python train.py --num_hidden_layers=8 --hidden_size=256 --num_attention_heads=4 --num_key_value_heads=4 --head_dim=64 --intermediate_size=1024 --vocab_size=4096 --hidden_act="swiglu" --norm="rmsnorm" --norm_place="pre" --norm_eps=1e-05 --positions="rope" --rope_theta=10000.0 --rope_fraction=1.0 --qk_norm=false --attn_scale=0.125 --bias="none" --tie_word_embeddings=true --parallel_block=false --init="normal" --init_std_qkv=0.0283 --init_std_o=0.0 --init_std_up=0.0283 --init_std_down=0.0 --optimizer="soap_variant" --learning_rate=0.00343 --beta1=0.95 --beta2=0.95 --weight_decay=0.05 --lr_head=0.00724 --max_grad_norm=0.5 --warmup_steps=200 --schedule="wsd" --decay_fraction=1.0 --decay_shape="linear" --final_lr_fraction=0.0 --batch_tokens=65536 --max_seq_len=512 --doc_mask=true --train_tokens=410200000 --max_steps=6260 --dataset="wikipedia_en"
Each number is 500 + 25 x the weight over the matrix's rms, rounded and kept within 0 to 999. Layers, rows and columns count from 0. Numbers have three digits each.

# layer 2 attention key, 256x256, rms 0.101, rows 184-191, columns 0-255
485492526499530461497480502519497529515474497450487549476514518544544530473552489499514560453552518514524496520494473521515523463539528500502502506488498535466501495477479468508502490502489469475505478539480555464491482502504539521494489523504474506501500483527501517492461496481425472500507495498509486525492509518499524516482540497509506480510555509533483510537506490468527490470500506481514524541472479553495528476530526510516489524508502506461529550516496495484478493553472517530531479549506484508472508489491488473433508469501455481479503505489475481496499534481486485560512493456474514497461507487432514468484511497472488495510489466475491478539523483496501497485532506506496493521480450470521481510519487503481460510518499528501495512539464518512494521502553492
472536504525488506542507465476511506489486558464526515505488515498484522508478479441498504496516552510477506527500520465481472516487465472497446525513493565476512499500502500516546465522478457541486497511526475448457471502482493507505527510518477455479459444480495521541469468499468543495510469501481489563465536519511487506486505515448450512481484496484471506487467553498526484463483532506487495515502488512511506459525565502528505453493509460527499470517509483492537485507514464514438472473470519484465477453485501510498523517513506493497535472483559502478519494518495476482510497495494466489494508474540520499490508502538512488502502511474517529484475501513541490531495454496539471477462493478521520546503451471543490537520487506490524550498511478499524489481481547
505502470526482484490478501513491503502497469488473536480471523463500544489518519467490485526497519513497528514502499462479499537509509532511539556503481520515523513494508531517524455551477511467483502527524503517507531510524516534524513488502542439515538516495449504473510462475557520518525525483478439506504488533504535523535501494496484496518464475515483447524519468534463473519527506491531465479509498535514536494520500475515481466504480507500498497506491501504533512527540511502480501462518492511542493536509427472491518467488494505466489494521509489549486521469496492483458505512459501529494454530442533481514484516479495521523514517495531517494522525500538491513521518505508480503531517540498508481485508503523504503513489487460506499490504511468499522531465462
515471490477472498486472506533491538484455484480528483502479500467478483454489497493502508497438489488495518481515512482490505497499494471506493506511436480551513523482473483527452500528496485522513556509514497498499517526503484517482532481480501518518511472482529484538485512476517500479474514519469503520488519534544524520521461466528533520523515560512513521501518506474479481473478493491492486498461505447489508432501523502528498533498494506512500506509520484453526496532533477486531510495472476530526459516499505481531533519542549482485498488499507472534444473461506484555483490532512485522494533449521525490455472514494511534522548451475502528496487497515519497516498516514512497510527529454522511485496511518510501506513445520509521456487497555485449534475483520
479528524495530555501518502520492490501478499497508508466513533515448448518508457499491485522514490510527476517510468494490548512491506462494522454523487547540530517534464500505529484524486527466480500505527456473495527479490460475522525510496508503515501507510486473490489468507520495475528509531490509540506470479511486496464528490501561515512497481481513495519473518530523485506503514505488503529479513472459526523526520473538546533520488518479491500537503498505453467534484517512509497507496513514485467462482511487505501473474495506441491497523541479443530529525502491459483513479509484492523481521489513508490495505548463493490469527533500488478494472561492540480500485510506490469483544530519465522542508472503512538506501504496492500531510527564465527531439512
464525520498491459513473469495482497512490475506504506487490497499491494496525488475515473531493470492481537455497468507521487501526499472518544513454498499539525498428543480519507444525473504507548491529512452486454522503498501509544499505530498522503498491513517486503494503462497478485524501490484461517495491496510471517482486485496498528447543547505529491459477495500458454529537461485501520535524532486480474488503543503501524500488471492532534487492526500512522525436510486477483516489523498545492505490475495482456493521525524469484504533513500497483476490525450493507477483489500474478492490502494462486512517474561501491499503505532528495480499509492464539481495495501500570529545520487452480509496514480491553465537526493502485545494499533498505489467488521
540484505540485507536545525537478451516485505491432485503489459537494473499511518473476482475526497506534500471496487475491494507506493482504519489504478510511462496512507513497521463489520473498528526475530461476458451468465485495519492504523533558529539493464522501483504487473513478485490536516512527490502526457514518489449503520539527494485499530509517516468557483514539524503489499521543497495489541512482483504486501534511515510507466502505515502519485490522489533517493513507539477527501503506519545512505527519555489513434521504547495539489500505485482500549528468480574484486515511515510501508470484499484484488506466498494481461508488498468512523498542521500516508502536520498504502482522471516513544487470539499493484495471487469517582496491518502510510468
527478499475499472438493504527505520507469540517460527522462522527493518494474513487476519481511530506503510448496524496490487506513527482484492505481509527494472532504488513505520485459479531538512528514520498492451482490515497519494500493496502498479547506483487492486527494444500533476532439522449482480487524522529444505480475466492483490526474499501521481501505520480539508491499498506467511470478498458496500503521520506471489535519461530500497509480523523508553513503483473533469505515534506513503538513500516507486494530510523489494475506486477516473448512490502488472517488490463541517496478532503475558473476479509507512520484525498481511517496458502488473490525460462517479473519502500577462518485513522425452454535503536491466469498481475528510473506463513
# layer 2 attention query, 256x256, rms 0.1, rows 185-191, columns 0-255
549564522486516567531507471543513493498483494546468462546475503503471492478503511513487471506501473532503499487564475498481523508476516542492522539501491528556493505561540488513532499499484498492500491506494536458504503556510492456526530499547490472500478492487513539523484481500517549472477499490504469503463499455478513525547494424506492464532480486492534523479419506528554494487509496502428509464509507483503473490467486472520506486509536496487460510454482506535511517496505466503470532486515538498506495481464462504489475488487495531510474493476461460512487500488495485527503478504528531485473473477521515467464498491473496504494546499529525535520472542477445520540527541496494469492511533500517487477459460544505532497524536438506466516457501515505496519479535489
478534479463457462527514491572487498488514535501497470520494525483459488496487527542489478467498531501506484482508528494488495494531498475535488476508518483494493526450482497507537465483494488521538492499493487479456520491506497455513502529558501482522449515446494514507498485521522531522467517487533434503517535565507531536497498530522512528526497489472485511491506504462481539471541440505524494485473486533529502500507506517507471486477463449506543535484462505521531519559508500522513503517470498471490529514535500501504500521488487459503555502525510483496529495508494516498504522524499460474471540504527501437482438484517539478517513490485518504543508486507527506546554544502500510466510485478537467506514515504486454475517511494479510461537503545532493534530472511
486505472482503520522517490463453542522503502442455513459472489501493562482485491443502480504497516477493547510508451499481514498544529480531539541494537481493470500504486517519466512523562506520518520529523515497454511546519486483468498491489513513478500505478557528514504472448462482504489481507524430487553458513485480494469514489515522500525466460496490440499489486558504473520496454485457485494487534495492504465471472494505510500483519515521539491506462490533494462533494516511519545550490465471495484475454483484553482473475489512489501492464499526551480490479488530517478495486541501424517538495470505495458461460538446495468478502532481521457511468491500466479515476466498494541530499479493504505497508494510480486549461474441534478523520508473510497495478499
552504482446503487528492516466486507530464554516465490517478489534491498489517493502521503504475516501498479494490551497538511507515467506537486493500529449545464514542472528492549503536503508477489516517476535463481532468483492528510460504513526512518511500513521529497483498487507503530470515497503486521513474525536491498524509435475489534481531508506494535504483486464501534508470502435473502499497470464465483511475510498478466514460503525472451524482562478495471528467535497519491538520502538497483512454507529481524514523462522491488471489492509490489543477486557566519502501503487514499536515502496488497530500495476518505493529498463480496522472467518471505538480511546472496503480505466469512479449468527500489464481482519489474502501523475497503489511526527
518492479494487497484451531484507523500478548474473517491476523554513496485506492496498554473491520482513533497475514522467512490549507518527537446459481522503522535496510503491514457458530529502518514499515486532489484485513492497513472511486506525530504472472508493514510501476487510532501471454512534448476501477508496552481488497549457485501479472493465464461489503479509512521516453537506506497497522526545494470534488461479500532473483509499515506513489512514460481472526487450483516493523478510462500519482458519478508499497461493521445483445527511548519474521507520545482452509538506528549495483545498539499510496471488485494459517496475517509497505491466494506501468491493455545523452481487501514487476500503524502506557508497537491437448495492512526446547489
488495482485527494502512509487509520508531481532472533464483494475526487494471512500499520502517493467489514482511500498477536554520521523508495523488479490522532524505496446495534514493466503486492447470518480516487500460497537494482532505481489502514481501489506541541491535494502479486505524519472469520491485476544502518501554500544470494509524506488526527520555486481524500508479473505525455513513511560512465508498490512505478470460493535489537473481493534505502501533498536487539464496534500495536495446493504527486522519542499498502487498529513507494510516457484517548520535550484511513512486483503479528514487493516503523536519549483495518509513518476450515475504523481478482534503470486465460425467496502499492477496454517489523487485484501499490524503556562
538495508489519542509535513446472542519474482509512511471521515468498521502519475503509528555524451497514512496467492527520525497473493499518514502495555527481487530514498443482463495538573520490464424491513514500487558510496472534485441519493493482526471507519569511516473472502495463543460513484530487442521479498497511477499529544476490526497449480496501467471475503499468512480528476506501466503534508505543499490518502486485506538496502528498543512480533509453493507476463474504493509490517485455491500467501480482495417464489479475478488539508492471478495506472522511541505503500532521530471494484504492505484471501490505497491473445493517514530532507498486521474532553522479490535510475485495492501511509512498502506477505500489485499504482477512501503497490487
# layer 2 attention value, 256x256, rms 0.111, rows 128-147, columns 0-255
481520477471514506476506487484493464443501523484527488464534478488493458502508497485465476478506529508467513501524547504478466478464521545496500504525484534498535519513503461514477539535495521492527491501521480485546467470509494498504543483474478456491552492483528506547488515493457523511499525508561530511512522499454450489506492534481466541488489503471466529485496531507506499479530473514494487498519480533509477493507507463486504515517538502426489529506512533493520482504464508487521482501469503478496500489524521492543480490497453506496516499472512500504508517486491509458503498482509494451474504550524508513478540491470478479506492507510489529499525484501526522467527494501482492516481433515469486515504501495507499529509538506515528499495545488444510533496510474
494504473501475490503504454490492515516496516458507481513490525500500506524493510506503526489499489486525473493512506518483514487454492529491506466502472472498481491495507485442487501527509536491478507496473521472489468493545476508452490557521488535502473502517500527512469488531536512512503489486512485458486461466492531492486484513535491530529489463504464528493517473504482527516471504498521465489493498503517515492495486465463456507501472506524468501527567485523454462480451502495499493500472493489511488474514456482448486474491493547501472487501488493474518498522486482436520518521475512474505489504480499460457515470445526514496540528537525505494498530476526500499481503505534451522516473473487508543516497463509489506507477483482526519527468502464508514473459517
520471474490498479479517491498539500497516495487506486518508538489552487525525519524507504512461512512477513471519443511496481522510502517479535497490458524497459534511529467534481535538494497490501483498512513508490542500496515513506490486480501480459520554500515520486504491505499521508475553527493498497513537472487518520533528451516524505435549482499505523466510467516486476519484485539510524505473476487499474488486496502449483529466537510489459466511471461476473496498499488470483512497495528518496517500470486524528497526494469462493458517494510512531527519498515509456483512547506501496502485516475479469511477492521493516464499510498506494510476529487460513516508498515491474488507513511533492518538500504469497492522546457495480476477464478477434500455457484
492473509520523526473493486496531514467528484487482512473504493482476503492529522513511512477503514587498500479536504509458491500500524487490517543489508504512534543526496505533512543485471525526503560531491520474521504541509482467512485514504518510495498498500486501482502499518507509506506460488539469492493469489478457561524518458508500528494520503468482474504528527520486505487513509468480510514507510554530502497512510452513500482529454521510502495504524521487511493507519507501506474526500474491472501535477529500492487544464495487493489506468479476561558544490482474491474518472493469501499506503481507437488513515479478512482485502492517484536530474475442510511481531495535476501500476506529493501484532442527484503454516512517514470541495531469471459471525498
483474537486518496511514518497490466481509501497528500481511501509545515509459491489495488540479455460526506506494461488500475524517528510503485499499470504480517525464510519473498471524537481523531453474467480516528494491527520486511474512515488468504466483510490505539574512517465504559501513514499467550496482537478476519491496488519463471492547539492481481527503512517513459473510462449525546519507509477506508501472496529486486460506454478511531528484530527528523524465468522446481491482494480508457513511516491476477532499461483505530510485506472506481507473514514500485521499500484470481471508540474511467528499491485499554531495500479494524495517503481517496466466486469509487510468503516516517484495502479481500501455522488465461489418490503522481448519508530
493485478485503476550486477480506454498536514476487501529505511536497450503441507490492482473479489529524495484512487509497494502513463483476459523461551510483509532472502477556530479473505506520502518514470556510534472503521545498478505551505470547468494495505466505475492474486506516489533471481513495491496479533515480483526490551523456508495553519484530521485499510487506533509518482492528537507455512524489423510515505476491484504516438465482535480525471514472511528483520495481535523483499476487501529482470494508518482534494459490478473532488483542485479491530500478488576536444474511511473474492522516505505482506467517496490505479490531536556509473505483507499478507505469519446480463517474484552538499507510478520510497524496487520468526495477488473498517493
485515545483487517545449529550450515511517483513539511473498490491510494495518515557506509458526486485478484507523525504544489474503446468511506503536518546482513561493533474477475461496514471497490492515504507482484499506457509477472492492520522548491544506497503538455527479483491503508506508524539509522503479494493513512485485485501474459477508495457478470468482506544516517522497537502502475524518475506525488500512539479505487475531488483518504468522546513553479502490512508492491532487513491511479524470515542519521454498502501502476502460487509462482532491499532520509455470498518461511471501487487518476493505507498511490491455456485504545482462490479460538507488537494491528501500482501545478532536504473545486498503484500567542531488500484494474479500510523
514475493488503457530506514505502486550493485483490490469498509527545453499506497467484507485483506449469533481549505508502513491463505491505497507486493432461475515505465526519531534488540502496513478535453482515519531481501492496536475481514470535515500490506545465499512486517503539515533509524508503506506509536512497536454511560521538470503518488457457473490500498504495541512540493521473550478501516526517502488513492499484549570489449543488511485491496525499508484509503464493475527539530497517452494495523507482475517516511505526501495525526497476499525503505452510493452475485444493464493488480528514487539480504500478473524460472489487480530529516522513509534473457522441471472513515473506476469428555508485515503552491486486517477521517532515534499497482504
476490486514448485476493470528495507496500497491512490482548503513503488478464509489509475469490488496511471511491463510528478519478468529531508495527502509502472514499484486517485469505534527500486526519531523520509521493518455459515537485481517515512504491533472455506512494526472449483485519521524509503495520484478523490479504545472509499499543494573482471504491513526509484501527502507516521548492556536479493448510534502487550482494498519444426481533499470544544538472468487536479481482500491525511524505520483493436488532467493476472497540481478501505509489513544491496517477517479505548528490481515529480462530519497494471516494481495455454484521500509516548463471501520518446467474483512493502517501495504466534508520512521503500500518483507507525532494515489
511520475499492483509509503493485504483507502466452526533510524523467490495471458492498504479485469498499493490474492499511495491482485496493522518487488504527537494543473457465521525532510498492511491522512526505531511539548490510430512505470506497471481490455520470500519476487485489509487483488543487498497494509475494511522475532535451513561505521494454451490512540483481517452530502530489500543516492525500531484480506497532534513498526492524549494542501479516446474493498511510490469500486472537510497498477507486483519518487466484487483440525496472492535505529485484502534459485454478499510479499541489470483533496519498505509478462502508490533502509512465520456524455480498517538491505479516497492560493525511461505486486561528480530488546514515485505476471484
468512508477517537546479519521497516485522475478521516514507524466515548532531463521550500520495511517499513496535476502486470487483509517477486523517546499427536501509476465496519499511476524502497534531510510495514491508513541535494504531508529483495479524450516491483522561533529487479501519527488462511504505484467493533507472515528491488502509508503473511522504515510487527505502501505498517501477519507522443465498483496495479500512487465500540465472474506507515515503498520472544526483489550489519451495536504500531521472447490520540467475538459485521490501508484513552500481486475499487522490481484549470467502496533553514513513488474527485530516563476507512488501518510468472447492498518483481492495520487554546485459525534508493479493513514497512529515464536
523493507454461502488506504524482491473489499534489550502479449515497530484485499494519502476501516517480504428515454523509531561506542488498505471537510484533508491544488502518436470514542447530522501465488440480505516488496491482471483541524511481494478515515500495502491463501469525510499525511468471456498501492512507482481485483502481486519485491511500474531489527487458481511515529510448472537472492481518455485504502519516474516499490503486518471537505523533455551534475463443481517545521469433531461540493511496487475480515507492515508482527491478535540495504506441502490511437491492507489469506527483493520488482525488526473573470498463528546520473527515569497509516483516495503515503491512480518474492548521489501508457494504498501478521510521473501502522506
552508541462481447517457488487509526506461530482459558511506515501524503461504515462511516500516501547508474488563482493457486516501512502510484489564489551512475513500516527468492496505505482486511500499514482486504498483478498473486514448480497513498526499516531476492498505511482527456501491556514517530484490525502542518512506441514466476492468580537500521492526503468503486528486495477490498495511490480500472487543522498511508511473488496537477474471480534439496507506517509465479472491476545532451518492507543469497566508478515407536505503537540477496516474512510570474501485481517526504475483490465517508512493491496493461504493514489500465494466490472489482463485517478523526439505504474535518496502506517483499505475491484492517467505498476503507491529516551
442481472480513496509482484527495494488543541490488522533519492488522489517516557539509499510520487477504508506504531469483512469512510469523522510524461535563512521542516552504473493511546490535503487472522511490520493480493509486513491490524480533533482462502527529493485480504467493500499486459494477508498519512541525444512484486506487490549522481500531478489487523477506456484519502478508454519501489556450489535517514501541498465499477487511467490527483493529499500509497533474512515512448500514477494485503495528488504520519492506505494505531473531446480530492474490490508530490535486527483512484521504533483496514478480517519482523502502505490445552512528502508489471483506566467514463497490494488465462516474472500493476523529500482462518463486502505484517496
497493457507509475478489498478531456556468483489512525519529492497474508489463484531503508529513578506469489500504535462494511455490459499495497464510511543489521517496507498510502489500505500486483487482492530502488509504500473490490477486504482506508508489500521513456537491473503515489486460473546516509503532484470494451487480443527499496502497479525513494513483483498492480492478529458506485487484529482510531508471476541509512539507462496490515526456460498486486523525507517504512471492465490466507472515510501517538489492525479521469464505511525491494495449513483512470545490476494511487481507469449482521529518469465490465449491532465491498483486504506481506503488496487472483527528488501512522547518465486477477496463562556514505493493497490498520509538483489
517519497453468469524492457515515489469497478503457491507524480480454529455495525510521516497491545506476502497479506514523468475509513479485508505470436478532476505526496494510485520493498480492533432492499488470503528534514529494486527512479541504530531494481526474503473454525486485483496503488488468525534465443467522466527487527524519495457523515483493505488492515524523528501538464545497505508498514510516484489492492501500495498523515483462546513487482478473531488528495503514513537485494462529485477470523561472497546508503482487506540449511488517517458525486508528509483484520543473514525501564512500459509478507512501541528506469477467495487506536537487501485495541526498456480508547532492470504475491487456516495522444496504526504490517527459475505490491520
485510440545503560504480510508547490541522506545450471487493492523523484508489537510514460499522513467481491525498450497528490516514495526502487506478474512524489493522491491494521488468468525488510470524522535500533514490488504504524538519498527501506523513482497495507520540514494554523508518472510495504534495472466487499503509484516486539466495499526456477493454509521509517484484515481513544515505494527499524511478454530518499500506474504461513464502519433495530475491527494512483539486499468503511532496509470532513522502519501506447463441538554546528480488531520524479491520494505491511478533485504495489510510464476451526494546514545498513525534489508511488495523491458481466518490482499519507468466509533474472511499494472452511495470466511524503513482501469
563520535505482507464504443530539507497526488518447483456481466506552533504486523477471521518470467501486514475488499484502457456535488518493490553443505468487463502519508508486538554486452512509462525551547452516503491508500508536493458511455478539452474495533503449532470510501495455511507555562486490551504512472474480495510490538501527492505496499482489477507461475473481499477482519552498488509483477511523511489525515489463535522502429511513524505506516497489506503464491487521527492512536523504518511487503541521511470493500502522532544473500479508504531498553487490460507480533522451510528500484519462540528487499443493504511536493575446490473501497499492504499507504474487526477475534499519542526500484487510490498475481509492507501491548463483478450535488505
500469504547517519484524573538498531472508463496496518466487485489495488494552503532542507511507535469535469528527499469533516474509445469542516481511462475543489512512464486498523463500522538550505472550514486468511488517505477517506485486499477516520498480502453516521489541465514517476516479458471530512512506537495478476484534515508500478505549492523495531506506519515477533479512514538486486489522538472508542496480489483467511512484477475491463514490523509504501494510485550477502529522483516479450496481524494481483503464503485500439472514495532495485521472540536556464508479500536509474495530498518513489506482515506488469512502503553478449520507492510493497549470523513515486525502516495485501487487455528513500513509514524520519522473513441475524469502466532
513519549501505484506470484492550477495521534522496485498478464479497532495472512516467451516505508475529464480506468495515499541501476512492485472516537501511455534521494523506558465511502532497519516547529503504520501514518481469496506484488469499520489494482516480501515464479552484481498505496531480515516518524501484511441535508507518502507494469483453471523500529493502503531510493516533529509510518531541494519492464500534531515502516461490506470491507499553524517486487517469525530487530503471533518486549459544559521501483522512534518449495461472510519489501481493491478534468472537509487492507487493489488524504510505492489504516525483515503476518417497499519521460493489545492519533522526511508512478523456491505461488471495489512498505471520481490480464494
# layer 2 attention output (transposed), 256x256, rms 0.0966, rows 128-147, columns 0-255
494466456524472502490485480537537505493500496524518488517507491511514515507493503488457523481535481514487506504531473523495468517483494503457531497462521484500543481500510516508507480499521495482508509494471485502504527490514488503484497539511497519517476489528452486509474535514493504492503517497533494530524502528474503521507486500497530514517495488537507533495526487499493442463492481494512499508544496525487481497545492551488534534514469488484540440506466548515513489529496489502491555484561483490523520508474478510528524473479518520471465486529505450512477530543484491472489454527488542504512497468503492502496497512465495473514503500498501500526518516507479489460527488550513507471528513537451497574505500495530491485542520502502487513470484484534484507492516474
462498498469496493477506486549490483498532521530472539551482491495520487500513499504500503483490496511534510525506478473502462526499482497476478523515495537460495548499476461476470462504508508482528480509481475513532532482494517492505518463527486505494542501475508534491529473519470497497549515469495492519493496516509487474487513514476524472499495528494512469497481479546514503504526472470494501517484490509502525461502485465490539519491510510483464518464501443500504528524549534499509506467459518483532524502511477463518485509526512513492518471457533493488455487486522503544511472532479470525569542484472488526515448510478488495494446475499490502518534503473477512490490481492518495482464497516488474530499464510533512500512483524501466494488487491541520511525540494
510489454491507527460472508507529485469486494499495515501534470484461503490450479482513487497492479513500478474499490458521537496512526495522457503541519517477517472469525530502448497526501504491472512538493496503539504487513499486522479443476531499509505473512535504474447464552504502516492523431469510455472523500504500490459460477529510497517502511503509510499491537514510535504498476524507523510520502481504522487525528499513521532477480505468541486491508474483494540501528510537407476494497498523543498497475483507486514515487475534508499486492499484491492518524505496532517475496500515518492484546492495526487467468502504503522510506532480502517519541483467537504504489478492500502490506499500503510496479507505456479487505517513535495458508527469540498525534490
491481492469483497480493524494482476486495487478522516519494532476526482527508481507516451455487521480503510522488526508509472521503475523502499441515515487482500463553522510530491495511519500513524504526489481479508528499493484550488530493481518552479488533513540494510505507505523457474456472488508524466517526497472543493552527495509522494475506443532545527479533502515466526486487530508514488508541512504496490508493492477514471508467513522468546517517456521490523497500501518518490459501507493525474515530523515502546501526517488550487491479501492491487529487535497502491531472475489483503505516490491517527459500492531504532486507510545501506462519491477526477459498454481510493511510526499466476536562475488516488538541505513517481531515497491498514487497522476
513510482501491497480492512482514492475511540508479484501519456500483505543527526544505497508465527506489524526483506515513591466522479492491548468495508482486497467497490484477513472492520481519511494542512487506498520545461491485458496538524508492540486472507495545488474492485514528499476516492521496538511506488525494499482520521510500471547490504505475510500506485497531478513485493536464511471498512530499475520486497499508496537486519480520503496469470502505495499521493559521489418524491474467507524479516475557538477498478480550494519540507483532460527510480463525513502516493469505478497496487487494511491495503508473495493492503493501504512492481447548478518511464517508497508500504488515504530498510504461517487535505481509494470516514457475484537494490521
528498498507474506411499507534480448491518507505460521480488523496516541506516543507498534488495478494512516525456470485512476466480494488470506490503491489489483516508507528491499462506515505496513521531528456503504479536476481543491538511512506495532513565493525512511522516544513536515467482519502515532552515504480472522470498502520495512499499503484503475465557548493491488465490446473488510447486458467479525450519494526524502533492536473488522518515524521520481523516464517482495481496505481525504495469520507540500516536463468488475466516544504484483544513493474511513506494555532489509487545523453534494474474533507453502516503502534476463458479493482493492525497517489479492554512519498479503492509523470471491498520519491475489508498482516530509516457515465
506484483466491466495505496478471514494539464491502477504487553509507526461522465476535493509515492468491532520489503485513509508516544496502494478467515475501499488517474497501488442502540532519500497496472484514496512547530452505520512501459510499534478501484496536479514509500482513474514539477496524472500480532455511508527475480516476475525538498507470470525485511518458488473477502498518446501451554486503486513490491483512528490512514544454470522515493456476490452488487480513533465498537432549534478471488467473528559511530501505461488497497541551532491481514505504457490522510533522531513534488498516543494477484533556454512506535518468527524501466518552502423495519537505477544541479505449503454480492507515477509474488503465507461498506542504492532461481506
509493504553484539498495533513503547475502515488486484478508529481469496506503537504503499504487472516501523536495489500501513524473456478541483510488508492508528497501501507460533486468500484488482490507489522484490468469520547487498500495477518451489469485465558518501477500529554479473494480460472456491507476497499553526510532485506532472486481497477520489484502508533510474465503495505495486504503519553490496483518546484492479497566511496544510546454519496481488495502510541497497485493477493519508533512497444513532539505501492505519511461518469480508511498521483492507522491536466534479466484512477506459489495477483511511520526468541499481526494494473481442525526532443422507509502493525545511487561526514491494496504517503525490520498473517473508525506483514
508497507519518498543505474524507512503486494492486457505494530481497480496542521522535498508525528493497464519529457496513519466488469527512497527541536478496526512507490483479491553480513453497523473488498512481462497517486466494463470547501465524474505485541511481539510487474480552503469515465469496482511486473511512488481482458505491536478489504483544476507515503491470510544493492471514478510468488515486531523504491514506484475506529464561490542445490528544540457521513510495481499472520504492467510502472515487540512477518483509537500499485516499517497512502477505499473506479512519483492525448490477442493473478486497543487475512512459483506490528525449524491484461521430523498490515508470495533461474488543461491415528526510524530489499529532476501504508499
503488509527479519489475473503528497489515476485457500486471535483542530512505532495521453465492546490513519490499476525471470532460484504516483476474532482506556460475513518452486504505488519509482504468524524457466485464515502518529512541501492496529491521504474544466508547542465501446501514484521497503539511494467511511495482527538505508517509536521509530504550529509534514522486505491510505496516469477503458525485456487461535511530496499528467510492447537504536500509549491530477517505481503529472502492490497518493512507474491472509477469525525535506469478467488531498495488478504449489503521512518487516554495493482473509521486555507494499512518519528551457492502494539517491481519478501473525514468502469491499486534508475501488477491492503509533474494524519
493491463491514486489457529491471456535505540524461511506488503512556525520438464489520509496488506472502499512501483520513530506520501513510501485469448512529468447499498505493465492475540508517479459542497489479492526486526513528481471506475494479501518546493505495504498464472489457501501497489530524514508483482516517522503514478489494469533502471482547521534517489492501539499466474541514465519526488471478514499499460507490530526471505559536508480481544508450474513511513503482487495460497491484474530503473502502517507475476518487448507463504508532528541484468536503518502506494468483502489501528526443501517490504469483509472512520551515513506545496498523479462526496542497523524515525467492494510547496513491431471471530515502507538514483495493476487471507497
538470551501507502506467478475496499483494482498488481526534498536479530504535495484511504484510536503528463473522491491490509463474528455517485541534494508527471516475515572522465517477507485491482492519522488502557507511493472496480524533461469483520539498460516475464481532507524502472500484486508486505492491503479488511546477507516526501509502507498481541486535456485518488474482494496499566494502496439470494496533479464457493503490496503499456482458495497468533474448511534493509472543492509506491488502527551528560500490467481493497525495489490476509513516514495542499508529514474498483511467493525477510492499478478507492507453473507471564471477502480512439501530540509456497500494494488518525506538496506492524519523525506516527516494528481503507498516514516
472500512499472507511466502467453490496486477513519491475538516484513525508473549459492440502482491532475499480475492474485539479473492492460477498484513462500493501538472518540528479463511486487496463542532545504497487482524480471530460557517505476522517511503462498518494474502501498494491504505484477512504492518535492518500441514487470555478518455522477499516491513509502505524505538506519557464450488519494516499537474526542505515488517513464515498510487513491487494480525477504515483502471489531534504547516485500489491525500457514520474478501467522475487518546502455498506496507438503483468467525520493516508491500515534505502484517498557496530518480561490500503525485511462501509475524480508529488463518490466486495460495505518500494483522476483523434499459475
500494539536464538479531484522490520513509478475502509478486482540488514491536462524501509482533516540529456489526495477505525489536499549516486484507494536487509471484505520499510495458470506485499540477505521562513484483487491497469479519482514538474492477501516508495528489490484486489509480529505529524503488510507470507501475526515520548463478501508517504472500537492519482447494525517544526473470524489502479442520541528507468530474473538511487501465456502481471453466446495482507477502499499488480516516459516521488516486516496473501511554488495466505510527529505531480513451498549486519536505476517506490518514510479525478506462506450470464462484484519498497472486467518536465528512562511490526532474476473482553501526457507476502521489505528534446489494506512
489538486507494510479522512522473515509490518508488501443499540529519486505497493470514512472512478487476490494488486505493491544493518497481503523493530480501478492492464477520483511511513472478476500510522489484499496463461483461478495473509540531536461494488497469522478461520498501522526477544476486475506501534549552491510513539487517493513459479501502490507511505519505455506455528496463514506505459477507480428506506541463512489502542469525484484518470467478550494506508510469540498507479508489496535476504500534497525540498502480504499509485498513492455512479524480516517493473540485502518494514472490525486525497509511525484480492503483493520488501549492499498504443500517506452482496512489496518476480525527513496505478496485500495504502476517488500463514447
509460496504477469439475507507519489526550480478527486505504530500514481522490472473488526522487489487509494499503491536494532473500522490507497532501473509519508483513525506442525550492502485506492485485501528523518527477504495505506485515483493503510487508487502505523483532503510512510512504496475490503469534472542528485497489509537502444522520484508514522489480484493464473490496500492533564480507512501530467514522494487498502523491517519479437523523534485477447497504455500502520534467480501482511493485479452486488520479508509510443472487551463469497464474485500482500477485535508510488491488505569507550515493485496508496489502494562505483495502498487522465527509506503519520460475513488560502500548467501515525528496482505433501501471462506474527511495516458
478507516514514459479508513494491519517511505479459493505495499519501506491468513494495506505486487489474503509496525511470489508522481513509518505489518481483537496488483516466501554519492489488469507485492489512466486497458496507474488458494483507480471508499511501499495499491493495535486516460517486500504521554518502515506498483504524502534502485449488488506524503515484508492474483517516518519502510466496504464478515483479483525515496494529535519417454523535524512514501494500495495517498492518534531515517475507501471554487524484502541489533529458516488508482487510494490530523498499490523537491482535530498516536519504512515439496480503497513492470522466519491483502519456529460496473446522468530521488522524446483515464508462526501529502531478475498507521469
449503539506500491534484490480491543499498497585514517457548492507517507473483444515506496514509492495522482498498488472531504492459488491512527454522496537512517504547529505489479473487491486429524505459482501461479492544482506492502516476535490417469491509504555522479501493461499480489506462519474510518490490528444506482500527481486489474489494510570498524487525511523511473530464456502466518480500488520519480546489517507517490523465491512492485482493555513491522507507500517532463468504505480469492507483492474495506499513536504512504497521456513488451479490519512486495496532500530509476445511496498480506500518503526427473515509438452565500467537579508480523515515543477450485538500511475527514520491481500489521513452520503516470517494439465493482488461483548
499456475494496460480542459503511497503506530484488513522511498476504485498473499505487530481483511471511476515480533482494483496468491518529498503494521480482494450470469507489491480502506469499491519476449517517518471531472526510477511506521502486499490509527527504504472513504533488497466521465521479490498484572517528514508505482477530515534511479459500474524510509482516489513508521495507527474456495526504507524518477533523484534524488483498507548478493477495481460465475488535534512493526460474495501506505450499483471478512561477520491515521453533490460450477473480497438488473498513517504504502474531461515510472490540460518474510489528521519469491486489523491507530494531492469511537527511455503516500482475490511502477480497508487496507512547494522510529495
467491475505489523493512492492463517498497554555463532517516501505526497492507481476496513476484527481472513513456485492541505496491537471525509488509530496503490458509479546473504537507515491469475553520491484500484475496490527480498510533504460501469474483493496509499480483537486523517501462511543498482518482521466494506533515492511486496535479528520528468485480493493507457521506479509509532513494509519499495495515517501487495521499511526507515496504491508498505531513529522500449536513481529508496512465551488507456497486504504500488484532472488543500533543459519498495511488443489511503524482509507470510508472528509464515458472516497466518513500491529483497514471491493439462500523460442452488483498476517498492480438490503523503514517537529520473464506535512